Weights of a small transformer language model: rotary positions.
Each number is 500 + 50 x the weight over the matrix's rms, rounded and kept within 0 to 999. Layers, rows and columns count from 0. Numbers have three digits each.

# layer 3 attention value, 128x160, rms 0.31, rows 0-127, columns 0-79
470540554556483418501507491490429578535429546439573449410576440487476410499466457468524521601400420443526478484473446502432525484557404521524526450537500520520544525437566465479534409535537467527450555512521582524491422394510586499589471544
431421484466521515544454590451536499471508450522535588496484361497465533590512495598480558497535597520471502439484515414463483451536460483515557446393555513473425480449483391570665516502541479481592467537565468614527434470468558496547531478
478468539600307628493491437431475523545463561487485565569460516455485410524597462489469578427494429480451470577487555496461550513522462515400459469428521575507484537515481481409494476514420419561539571504460601516624475514515544532496453411
533469537501378461660583505428597493531429451537456569483399515474459467436411523449523506451530596618516594505492458485481478609455557485450623438463470505412420498531471524514511603477491577511487607508458473408382496502505396469488582550
514475447504506467494489464573541518478581587499426390437557560518561566425517569514486430455537422421408516474544418351499494501561436515434552497511479512505495603426475417596469448469506524494615462566436500426457538422469466460516511564
602493610500490516506504530443455431505556618541536526446527549492565529468472412525515482427483483513548445490537567529582491544488465494548500475433540426449602508587475573455435523592457525524610460521518604504516471480470597483381598550
466500482516501518421537539442561434388572421521429465533555652498572466431512680511512523498470423453532505490681537482477542594461456448511521450376554559449470480449536604350408472522533454531518459619586524557543526535554573609519519451
474400501516432368707534522466463488530382476571511534454585499527488529455468525553516521529537512473523566475492371433561469498505483418498562498488568568428547455420542540593498477432531501531446374550428464543591512543392608522490424367
505564531474554536521561511500412535477496427438466429456490580521539480585599497456536439490432551487514480588510524491538593558425563472448478526444507569472535544483528454558471573604508547563434552478547448546447512456491478401611520493
514484404518441514585500481494495565513562508547543529449506499502426514467567510485525494448548460448519491515499589554364481417579451421475455450455555552605405485560548428522555510468502532525443427442356471586528432512411548488540612420
455543433599613485579557555427503471497550480555517466539566479570464438498441454492570598506535537510560403496509502390435515468510506498513582582445442424526477456488507525515395570491547511512535442439561570572501470414518549532432577543
492498435389580476579437594508416539545412410542551563537470381489530577453589639488443498568492418532581519527503622427458483475507538520539600441481513585504508525480497575484496575458483494528525335549515492638550469510451459549393565403
499456505443588487611519533547590552536459524503420625411570507478468446511493437475482481430482650435508611378531490493519528532506437471462535487538448487444579440549544559442552413564560712555522571493508507542512467490570571532546484399
489449442604417621491384468524534540453541622569557515482487552545477572470481508493471579522464523426470478493503509506524433557481527534368428492389526542520540543528455415586385469495479490468545549411508426412579525451403592591427547488
594485555492502561509457459607594501543434564507497549487466540519542507412412356487554592524500490471414433615461603559562476580439538462594518535482668512550510566429583551560428556360568526455491524517488455545475599582449519495539418476
507394529469444439374526465503582456543427414493444524566562455502528546469447580531443531472532466581521525517551526577483494447524479508465380547479426417506562552512540549522385448432561437395475411469450455457591517540556426639418547537
461464616445496481482440578465474524509539579565427497450442512597485424655495515587489450462465511386525559421410468421562483491491401544386570531542424560418431560538471427467548562453472519430475559442565466609483498540636517471558477492
480529502446625545503501535447515400428507413512538535500440556554511444534522542470581417516421500632476515473560549557511514591531562555472534592516585531448486529485493549521466566561507501496505474595470439521372603502472454462478520578
549457480453558523527517464541471442554523493417548535484474596475482531537519610495505603517525472546535466569418522499455464539424355483540454528554498524497418509463544510495482547519539476581501464481504473467533540375487532487516493471
453589440547584413503558570510589514497561573649429617410519484532486505459481500541526485483480503537634530517527393415510476447450589514593560470526458450607500583466440609538599464500481490565446458457480511469427390508548394541417423513
573534550511448548452579492471554510490498372418490416513496488502489511528502524490474502534488554534493494478486452390385510488457427449487571433523456493442551470553537450429431516431452505337431514481493563501489456635485539454493475580
515475502495452476535511545568424592438414559467436472492495457534483514625609527454514448542569476461487382393462467521507512410466514464457569442535384476508402502450537501532503438495544511563486537540426502530517464567542474529460500456
479618536404422328543498554528487548478630488515427458465508549464440457446462598379525467430512635441585597563441521563537481502525566387501435497488482400491499579510502520459417493409532594468482460478518465574472593469565490424469439565
445483483417529590349548470566412540514509506426485652508447513547654459541456464553451520479437476416491535413485516489518540444500511470552609482493452472579527554470467596548356540526531480481439480519460454565455543534529362576545500552
483567504507567581508591372616452420431572435476537579497522516505568589482513478557515439545529486528524494480552562569496508563418468512532466474489429493478382420423588477521469536636463500507581480562453571521584503635580502473519519460
424467555527438413445512501496578511429505425537483529485468603526470466564453522526575486550407575474478434544529477387660488478406491547483371481568495497514452506461660470487475566501509601570496577554608622568583512418508464618488494518
525578494525580465544544572530532462504526426399450333493478511468551467533610517444608410551523474537516516492489512500475367415585479453519422528626478551467529492533512515447576441500460516546492561342575537483438466619529544447428554438
521454494502498548429488591504534550461459496549546437546386545519524473507532567475597548470507478463456626584529507491484502467427533561423483464573541451598438484465412347497457500440470429584447487602515492419522527486431514529596441479
442499646564439506509421426468526465468528574444550497565485504504546435490577503505411545507577538603528504558615377512436454533530533536560546415419522474521517465436433514574473581423489562454471464570452500473497421531505596511441361515
460516575472561505529517560454552438383549582462502499486496507564492444469594420449507525496545488511433413476431435441502479602534540418489487555621501599456462464480518509621400403591551560541548498420470507506449449520497533461473568548
616571481576397569506513519516482437472564558536589527462526600486510495402612546523480519534513416615437478561337639434420573386377517497515611451462462561479479565646524487499489546527479587594423476453562397422599569486462442443425508504
442511420443575530636564473541498501509516490621445527473455624494414408445402425461516420373463451539444588549528513536401438509545554653591536434495524503404462401482552460432516397561465533555565513412441463510520365495546547452639612472
473457513492579465531504558594515410433575584414451442507492486495514459453509687531507491373433511487452445448568443494447499438481409555510542581509439581530468500377472406546419526586479617545535595500581402427555523522530472471527486502
568481426552524439445483594524427494460514469434573477448517530399518557587574379561591595548483559436558450538503424500511543485411457485510404620563558466503428608501416455515533496571500576624491515507458514544508630539437462489536449533
423466533520570586518478535572408557534537523543563516523502529479553680523494523511523423528344444540389610437478424488399421526536476535546492500533574446498471478414517524463398453461511469456491498609563518403472507456474604482476510575
470553613478654443474405503626414518590413406509581560520474517567499504433381563533542473532452552591425502417506420447509587562535565438593483529577491488635475523522553520453431462523477532439583560482442431487478569432525539515400414582
522527373500409504601531492491472479406643471594561507473522447513474494336512511544504491447515370472576600471585524587502474427451522560443447448466435517448520476486458505566589472496512522533470497539387563584523491591493628517493529496
500348578495581479448590452509440503576520539375524624549447563589538427504462498528443553505618432537466503456524635562518428462426537480473499448524472515535547472492521588576538537489507536503413463426515501470488493502470510497484529442
417496561469443568494507541513580541423511508460508535532606529469388498492463550484470473548556520451617456514564561470589448455506550441554611529431486433473372423542534536471566493506515440522528523525512442547536581472536543530396506437
410415571496384398482541493423603453456513590429506543523428459422567586495467533480584463506405556463475540567537538443537435531401454523603576541576428560528487412523527545579520477430465473534499486404574532630504517613559635456594578508
580416421490482317519439439448412468485489466541542633558570579437528432463387485514415452613365526496487460423486433536498544464528500497541440537569428454563544516396445368571564564440434432477493513489501508556506432556495466445508579449
502471547375447532554443535504580433468482526545616479471390437468443540613500527522542397558429502480514510447416453485503538478455477539553590468530461447538491436514559464554510588474368402409502540515448591567475489552542529372415535513
558587528498525524522443561482510416491511436530515375524500458568515518488449558509429442487451485547429613465500491529556415503621552599538603589506570498485530497492501584536510516499549446523499535458547413446493524450397480517402517496
581483559495440547530511537441454509416502493521529481466513476504528493422515489436483523457584448499488486461401543497491500583572529454465587571619380520515548541501468462481511582521569455498505462500497536474512467551600561502470502469
415516611521586644589421554415517461527446570459519460561580541362507433528486550498613506518437589581418543490575502515474537478549580407545646506478601416450431394516497453413519589412526531506533508419523478474432480498486441457492425436
478508484494528537490505520569432462436511598499478517540399420592518530519464572453567532589521551385501515461578561516507506510591474436490496393422472491491562464584507448471572507451540448474531516499498388489520566385525410555568392491
420488557537516489392556542382491563513451450549529611429495568505502464472401512562497334456495468611489462494588503525547468584563456433558517503414596641412535500534483496510489412603499566434578457552618457504602568488485500563515346414
483505626434455573595467475462471365472511492543552530531571504505510637508445509455504409535453468424497475468499526557498433430443498535469449588368593526425548396562566525470556457391594443528509470605486642463567391527402586462541579449
559473577538503463540474596561478571540565469459480497545411476576498618422557465475432459506496483526508521615592468555487566453544518527608418462598538527525528501513419482548470487504482490481513448487458511541491621483568441560420495499
517486421586535560504528468558459588503384509529599443489482508543433487461461563465500441463437501547464543479568532509496485420494523525420563419521464544449460466454484444529504448526541489523544437499388477398497466418447524581458454426
406416507576439673504556591558515481495492469489460512468605396643497534499541626530507427528529565503543478570556543431517522496345527626482494363551431508450401492446540537359510425491621517520440544399514489577500439444430462495508462536
429526521385499484481551517518473487597495490511467438523444493494454588492539510559486522571410499397504435487430555388463598524538438496506485504508455405455482439510517590355447554383529504473555421489424476484427551448517550459485481493
523590541482528538436483552480570568494456586481512487497480540347601437489496403477528575563605494625537460502521600460443526464439507548596489426444582530472498596424486508571487446475406439511422511427526509546465530523525495507483459388
454517491434556563501605611484510608478563409526506479528514503414479466538401505468571512489407532428426494507524372451527409431444575448445464519535556451467511476475530528525487508526520473454529600551481505508491576463487466523530493562
536568505452437555453485443542542520511402470402456446510527443615505525459435505512567500523471581488481460561528489530469503420495337491459544436599523436471453598572490518521546451558538520407483513564583556464548498513495459500439516532
514515547661456495486569562421505443403551562472507510422529502541572508503478506418522498501526522554550405550414576564400563460518555474509479509482484442398472442483467525461572516495539516520530512517595514503478544528476470461436509632
506536520683500502554492454521511377451557504430478534558502470376450500607496418427407568421468543558378662534574580572622673474528495576445582427489521575537566498514421477466568518448419600446480621542505463483545479388476436451560480489
510500514456571451459355527519595563563356499515510470472516532581492523484326587543574393492592440537520513423471506484521528562561463495519408468530552571517496576495445561481561459465456457586586501553447542477546523554517528517504492406
518447419457537476561551434609605560547502474543507530469561468564393399467491523491555605466522477536529477492400526529521526537580536475507470454533438455443538511505471495570538472602473506508525429567522468486629599418516520486573527492
472472438640464490514513480486509491498552518491545470531560430503458422452534422409441480538480469553412488438462482440471542484548507532504537579518494475518481567432557553561645479659572443493527551576536503380455531519483520478439500454
347478492552476535483596369557584470565507541496596491570422472437413534503493526538482490556465583505383552516497464433489655598541479630547532514504567437514545475551502498537555579445455515459554501556556571592457443502488536520548507625
540598549466582464607375495553553475587440313449527612582507552439504552518489494599400524465485571508397577466465449517454483494595509418530441428511524468584531518504620587442449505506572453469537500448488543537469573478457409524508517530
472482486467578475474499366485556446437505357545438489387500466517570530591586565543570607552562547509426580466475505529569484525503420519527608499464606542549466512445465488501443514512553475563513475477422572496451559518419604447443555489
553500486523611434492485461434559463500477509509434532581604555520447415419570428459549430462506488565465580519491587505515529462558566427513466614608528455519419470507473475507428407502532458654524546550418506527505504529471502566314495448
446504500562463530408519529456452483522470513482546489511493511500523523503524498500489512502479430451480576478506501527451511531509475567422511458453509507477510529490509474512508438513562541476441520525583481475567491468447524529494500511
550421453500571595475513465509466486447488512547515539474579497537544427525552530495510542539585486505570419519490432522559480426520556484509494493467500464436411473500478567425379428473489491500405466551489539515477546606466487562448533494
490526455472452508540477512456492479522517499471492510547449392457452551442546480435481445469484577480551512498462562465449486495503585556452590438524487494523518417545485512500512490521477524542522485450456557578493513482572471428402516494
479403473620535478565494489537438512438504455582527505431524435461461476450515561523531401493470464528500534508481494486423513521537539496529537428514572519515476538485474494567471493526508508495590528598461476568435455455501505469539511572
472477515527543521584529504539516471466487441521495473398495462530450422581484459485523536465526541523521463547632430544539469405498510519490559541441545457505439511526582479494517444482455505497509555540552509540444501439463481501492485464
499530518541458524430456529488437531558513507498536468540509460469507564459485515481456498586500482507548573520490463549520551529546509515527470555511518444547578441513455471403541439497508461490461401403435483473503454435511498530431520455
529487495546508510471527507513480422506502510476580495533467494502463528506524417533501473576539490543488521490544467462473474551510474554490479454536418451505507472532570503475489502517555542474469480443539475495456540397519478484500530528
514457577489523522493490386486465550545465458522480555431450524512545507432515495543437441506510535486553572516429404545451479469466460485464491536474510461513493469607574497464485456483484461480445442524492506408446531550471513540499534529
592510500560526488448491508445510501494582402469487477479476592478540451515461469506510466456559468438474556535510488504501510545413546491444449557501500432540465586455540505507473516489527443497481582645453538499461531410532511543453507533
503578464557509548509512496475478461494494494484522474527538526591509424507436432487536499503449527469502468534470582570511478494568494533541449426504472518469523433553531524452508517542544419558479502472438491452537535491514482507518511498
513462488497525523478460454502512469486515569495427488549515487466544473579478520485461491462555505548494480524525573480501505504542521510494505460435528449474505472542531555538491468512495540488557470508500519493458517499477516568478496526
472523541526433454522520552449470530541444583438532454535550510463555467556501524485493586534443511479461508431479516442565563519522496475494523462474465501553516476509462557444581551463536495541424561509465436499500530482495523545478461466
505509603468558569594536542518538514506496538444466524647536533490463549472573500539490490501421578543524473465570485472429465559536533515487481547445477447460578440576505476530440439557508586503597539512549451482481456537558499523520504479
535474555482482470590453533523504534500531451476431490439444503464587499467463548529482518487519469485529524440512478515471465522627488490550537409577434461507511496503523532471463488456610512501487419485518544496529464521540541510504459510
524506513486603589508567425512522465429587452541495494426477544514523442510440510434546507496455508539451505546504455571573370488394486458560467573447534513508419496514516478494560520466412490520413578552462454463419528484474475463467561579
474452564448571507515504562533460454488534477477530546516537454537510534561621488519543493503531511569477475509548533454567458510505533456460516533535513579439488480460552516530469476459583440485507495614490539531453499418469488472510552515
464468547469500515468467542503510523522459562518436522556485488435536484483541519479533571519481402497560551474468480579438473487443472537540451526498467418499438457440454507469430512497448467478546476441577462498589425479462515487523544486
535476518432499512491510577499457487416539470467544565478496484493426556552590472486426556522491557547493411504514542544481579443464466513511465509460508455484494554505512487475558516484486485441495492475553536538485612476490444387513536569
480588419466460493527550484489448500486453469443513563509536475452505494492491487506428518510481478513496503433467476584509562512545470509518486491493447634513569455472431536496514482557536524485442470513489480563554589515538537527542440478
492467491563473536534532433487437496415505518525479543570497487517506548513551536532494461559434546514384467498523516524506512521519456470518514495524511372426517494476506545563487502518529509450522490541530489589483473474513461503530507533
484474541433570466468502435552512488507526501575547471503492484600551500464544556524503467500531524461592518533482498491522506513437439504538557515539511478510536543531509530499540556508441522496487464550456487524566511533477488492495513582
546406541496492481570420542602534555521449491538467546501488449553568516560545474405495465476486471514490565529539532574530477487532483476453525455508475513573517553425541475551475482499487485520542507514450463535392433397511467566499507460
524479436514496500482474577514605566453499601546480540407535509574486527389514478525580407476499480496480493480506522481460455460522477448578503462555495512531516557491472464508557482561499484591526523523513478412483540433534509498475472459
508433513492566616521528467521514440558447505514507542574489498556544549471493533484508469409532437525499475531504513519492491446544526474525505465531502551535532508604548583444479593525478461473546452480515540452504494462417477496468569528
530450494482516411464552558567433549523520541440439490546470429573477562388445603510489490480459438476490526473517497458532440454534503485496433481510480523477513556536465495466473505443497430494448463490392520523557515484510507527505460430
568504427455493434508408501482466548459445413524461468470480404538531464489449678545470558538493461557443549482524500518525519459531503562509506474479440534489512501491501493454482543513461444549491468499500479503502480498422468538451501502
485517455586461519442499521484534445472438526474545449602503533481485480541453524446541488528444486476503526465518575504404528585553519592475448467519443542496493482475416459486378491469446458500555458494502460486528473497449517534545575479
532464466514534570454539512513513522465456507492545507496515516526499485526429504444608517469508525510454478520491500501559483456410549561504496485436552373470415504422574608554421386484519510537496512512494529458524498463475566556524488511
492460540480489519464487533496489484531465487503505519568539545457493522510488467467397505443440520602519489487535477474542492489557558529548457528494582531518554463451629515513503483446496429432486503514515537561554481431550496509527571533
506504507524516441434480528516539516479553545534475433436529523500544416510538470460527484464467519578542478556503522443452434414460544489483490534498460479448421553482524423547491482549520553588465524523463507550475548456505482537449518501
510504511458515504600490493502506502532522494498451477540510527501445545463544546502489508514490587452458535523449468491546500492533490509485536502545494433501536463520485454477534540538499496511472504395460504532465525442491519502567513435
517474528508480490535487490498508528494527439520486505492476458477483524553502517519500476520531484537563562480538455535475523541565446439526453538444525495556421479560542470536587438485534521507478492527460466561447513514470497485479514492
462439538437547463447500508489494498464426514514469563546475596541540450534447556521524491429553522527508517505521494544607584494526499507535472485460528529532479456570487506493461487533463453528577540497504554427537507428528528521516452502
483478463493487536518528425495512512585502452539512499476432442465504512489479472492510489521568542552550524501530480422507499570537442578586479423492535533474534495563518567457510513508520467494549488457557561595483486545538501518483490426
553501432550560460471536453482499458506602563503542529485482513490512461476539493494449472464511380500494525483471472457503474539512511518422524469487434469483513489495461462603521466571480533477482497543518490480582470473418511437544576413
524555480563456532534429524464486443457551483515480482486565514487432498498531517533497512447578521482517495502451498531539526456512524463490531493459522556435477501473439434531481438491477553486512628441427475513479526426494489488508516525
532501601493500458550517544528548514502480481533497492445525554507478486556512463456552414580487502475530464448489549456469455569516459465526513438443548438463486533507528529521467510414562535490480487461481538498511440499498535541467474578
401516466503433475562520570484467446497531505499536480485471483495530569580537554477491498544531508539553466506439541508462531517516503507468508531490502507535517478529519532514439578573403418487468444521533494497450457483487498427515443388
561523571507470440485524454519514489477547504564482523528539491526520575537528510521475439455459466543489483472500501528532463501469490420424421494534478530459467457524482481501485460485545502466494503484620430473526489497462454470428425557
501528609445437536445474468490538459525465475506551422419517451488564481501539502506474521518533485483488480553500475481505520465467399517501460487523558457544468498465487492506426425486527517570468483511506512501498562493485529474491499403
522427564484536481497458497494555456509499521560487497501492524457604459481483479483577498465508536511569478503428513488511449504469494467520493510459587491538492489516514583505551523499471580491512535512493536468489555445458503519482488477
473399578516508524474439560415523505441572490426399569420405541496544551551524424516620451491495526520425438509547525477579539546472551464563528508550581487460511462463476525427471524516516495521554553485561493554433495496532482451539440507
439500478530513480475471509503562443472496481560525524436488465434509467543522583510486485583478546451438539475565490480507450479403528494512483444598506537553524536480524494443462544467470403489570545558446452513548532496540538513560490449
486514464483526500481477535571441521547516492473465421578511510526506491481556453465402408473511465382594507505540461577566435475495473487510487519466531465421486497480467517462501550592560510510448455524526501548438532479474570579507483493
480521472560480516548504524450565518480495459490479489492438424474521484565482457503594526454615496513531545525440554493515447528518463548415534465465590580508504581517496475533454508458499501473529484491538439516441489468463510457508456445
465479479473554498506544481512565476479482495443531491484457547477531478610481487457583477496574498525487551581550462429548461498498476448486453538510514474475416513431566474563496546501480538517455517485471534511444556488456513500479474557
524475505460486495503482481499526554421440520559499468498467502532445466460549505466598467550449514458551506539511486539517469407518572497562517531516500540415523482556486494483535528493452486444431456521494462539494568491493456488489461574
511506502546541520609532471595488485476499539565538409440573537529522487557494434439516421474513451387518531545535502505490424452436405489522530518537503466497486482553552472538454429593553491539516417549491483496448421503480548521500578494
474507503484456483474451465471533499498483545514462423527490460496509507466520497459529493425455561491508497467486501524448505528508558470527560470462438491448473512455470478492434486457497502537474529426479431500435540444530532484505522533
486508556477479541538512491468545435490496539482425481543514462546447497462480476501543505477507541533491552474468501448552534577447459470533562567527412557475516522525498510576527493551495491485596493517525523543570530506599525506455540482
551476489504549508550427446560531494426476468523501498436499445537525489597536492516519491431569522496492440615467335548566478473498520527485517545534483496480457545516510440505567508488476536552561532564512532471528433436485474515542477598
446426479527538536530563480496523538470528454615555591488554535460498447467460478424575458494496466539467566549622495439567499485517525573454516486467536451503501496561490501463452506494475491537450461546584503495461560445482557578495546485
469485514488498517475511489545512540487488450525497453500536460476520475535633505444467479467579469499547508550489401431441462485530430400390486508588470520448477563491556483487485459523497390537474498540509510471450453454468568502422537542
520518565536451472520462504425421442571507481516477578468557502451450424465489525470456501513468469545604499514456545536436544477563566549576550474497464565472563492475469510356519415536553460559554511435474514463478425516561554496507558489
618505446472480475586468484439567552509480411574465529541549487507408500479586568550546473492543480450462548495466560568511482477562438447436521475448552466499434524525475563479570500472505517558562512507512527582602493539499480494539469386
477548486503497489498550503490482554473569573500456457567536495443496536444522437472553483502508483469466490504496493512492577495470415530479559484431488489518526452453522491525491478515486559539471551485500513577451430556584519471473470487
486506378466555537570496462538496560496431439539542448549460483500468515504546519555502506565473491460506499426412535474504430524579442498537561477507377520490521396480584533486535475487479502412507394495553468482578391495491513578510575507
436474466493454502534453506507554485568427530562588541512461500489544482523528462565488529538516477514477523512484464486434536497423442487468521451506508641499487480467445540512474508461488494503409483531509424552473432529464463439532484464
534437485523542545526479505518450473543454518471526440493471441444521486527504485409478550479463573425490510551487447502531517519530404480452456483564484504435506460517497478425535528535500546485404507540549538455451513474481421500554425478
493589512518500516544500537466502493465506496421450539455502506523531494506483534553591566493496507478494554476570532496458556466454511501537545426515462487584557536427479433420412472431550522473496530418519378504535528402530455495475480515
481489406527505519429505500541497507558529508437437558582459499438473549485433458499463547523499488489455507473536551488503576481534541527566544525531452422528518523483428485507472526516556490529523531425489466440585557508426450521488518480
512571498493461442530543457505468543512504529455583492492526568475502496466500441498482568534433548492543463430472584580381517485515509450523458504504473505612580519487481426539481514569475518521435506456461498420536452574572464501504442547
516554432554479487458513497516503494487496539497445506486538441522515549445507513499522474541491531435581577467400511518493546462602496512482493528503459461466519464487466526468508508486512526456499466494548456590543490565512415512572493454
518521411525503369514513452549531503494519538522494428474554408451478504421480511479529513467480519467433486435416490549501469466557501443518432485499499495517477571442529427531466565539512525549534494486502536486516499507506510443487486465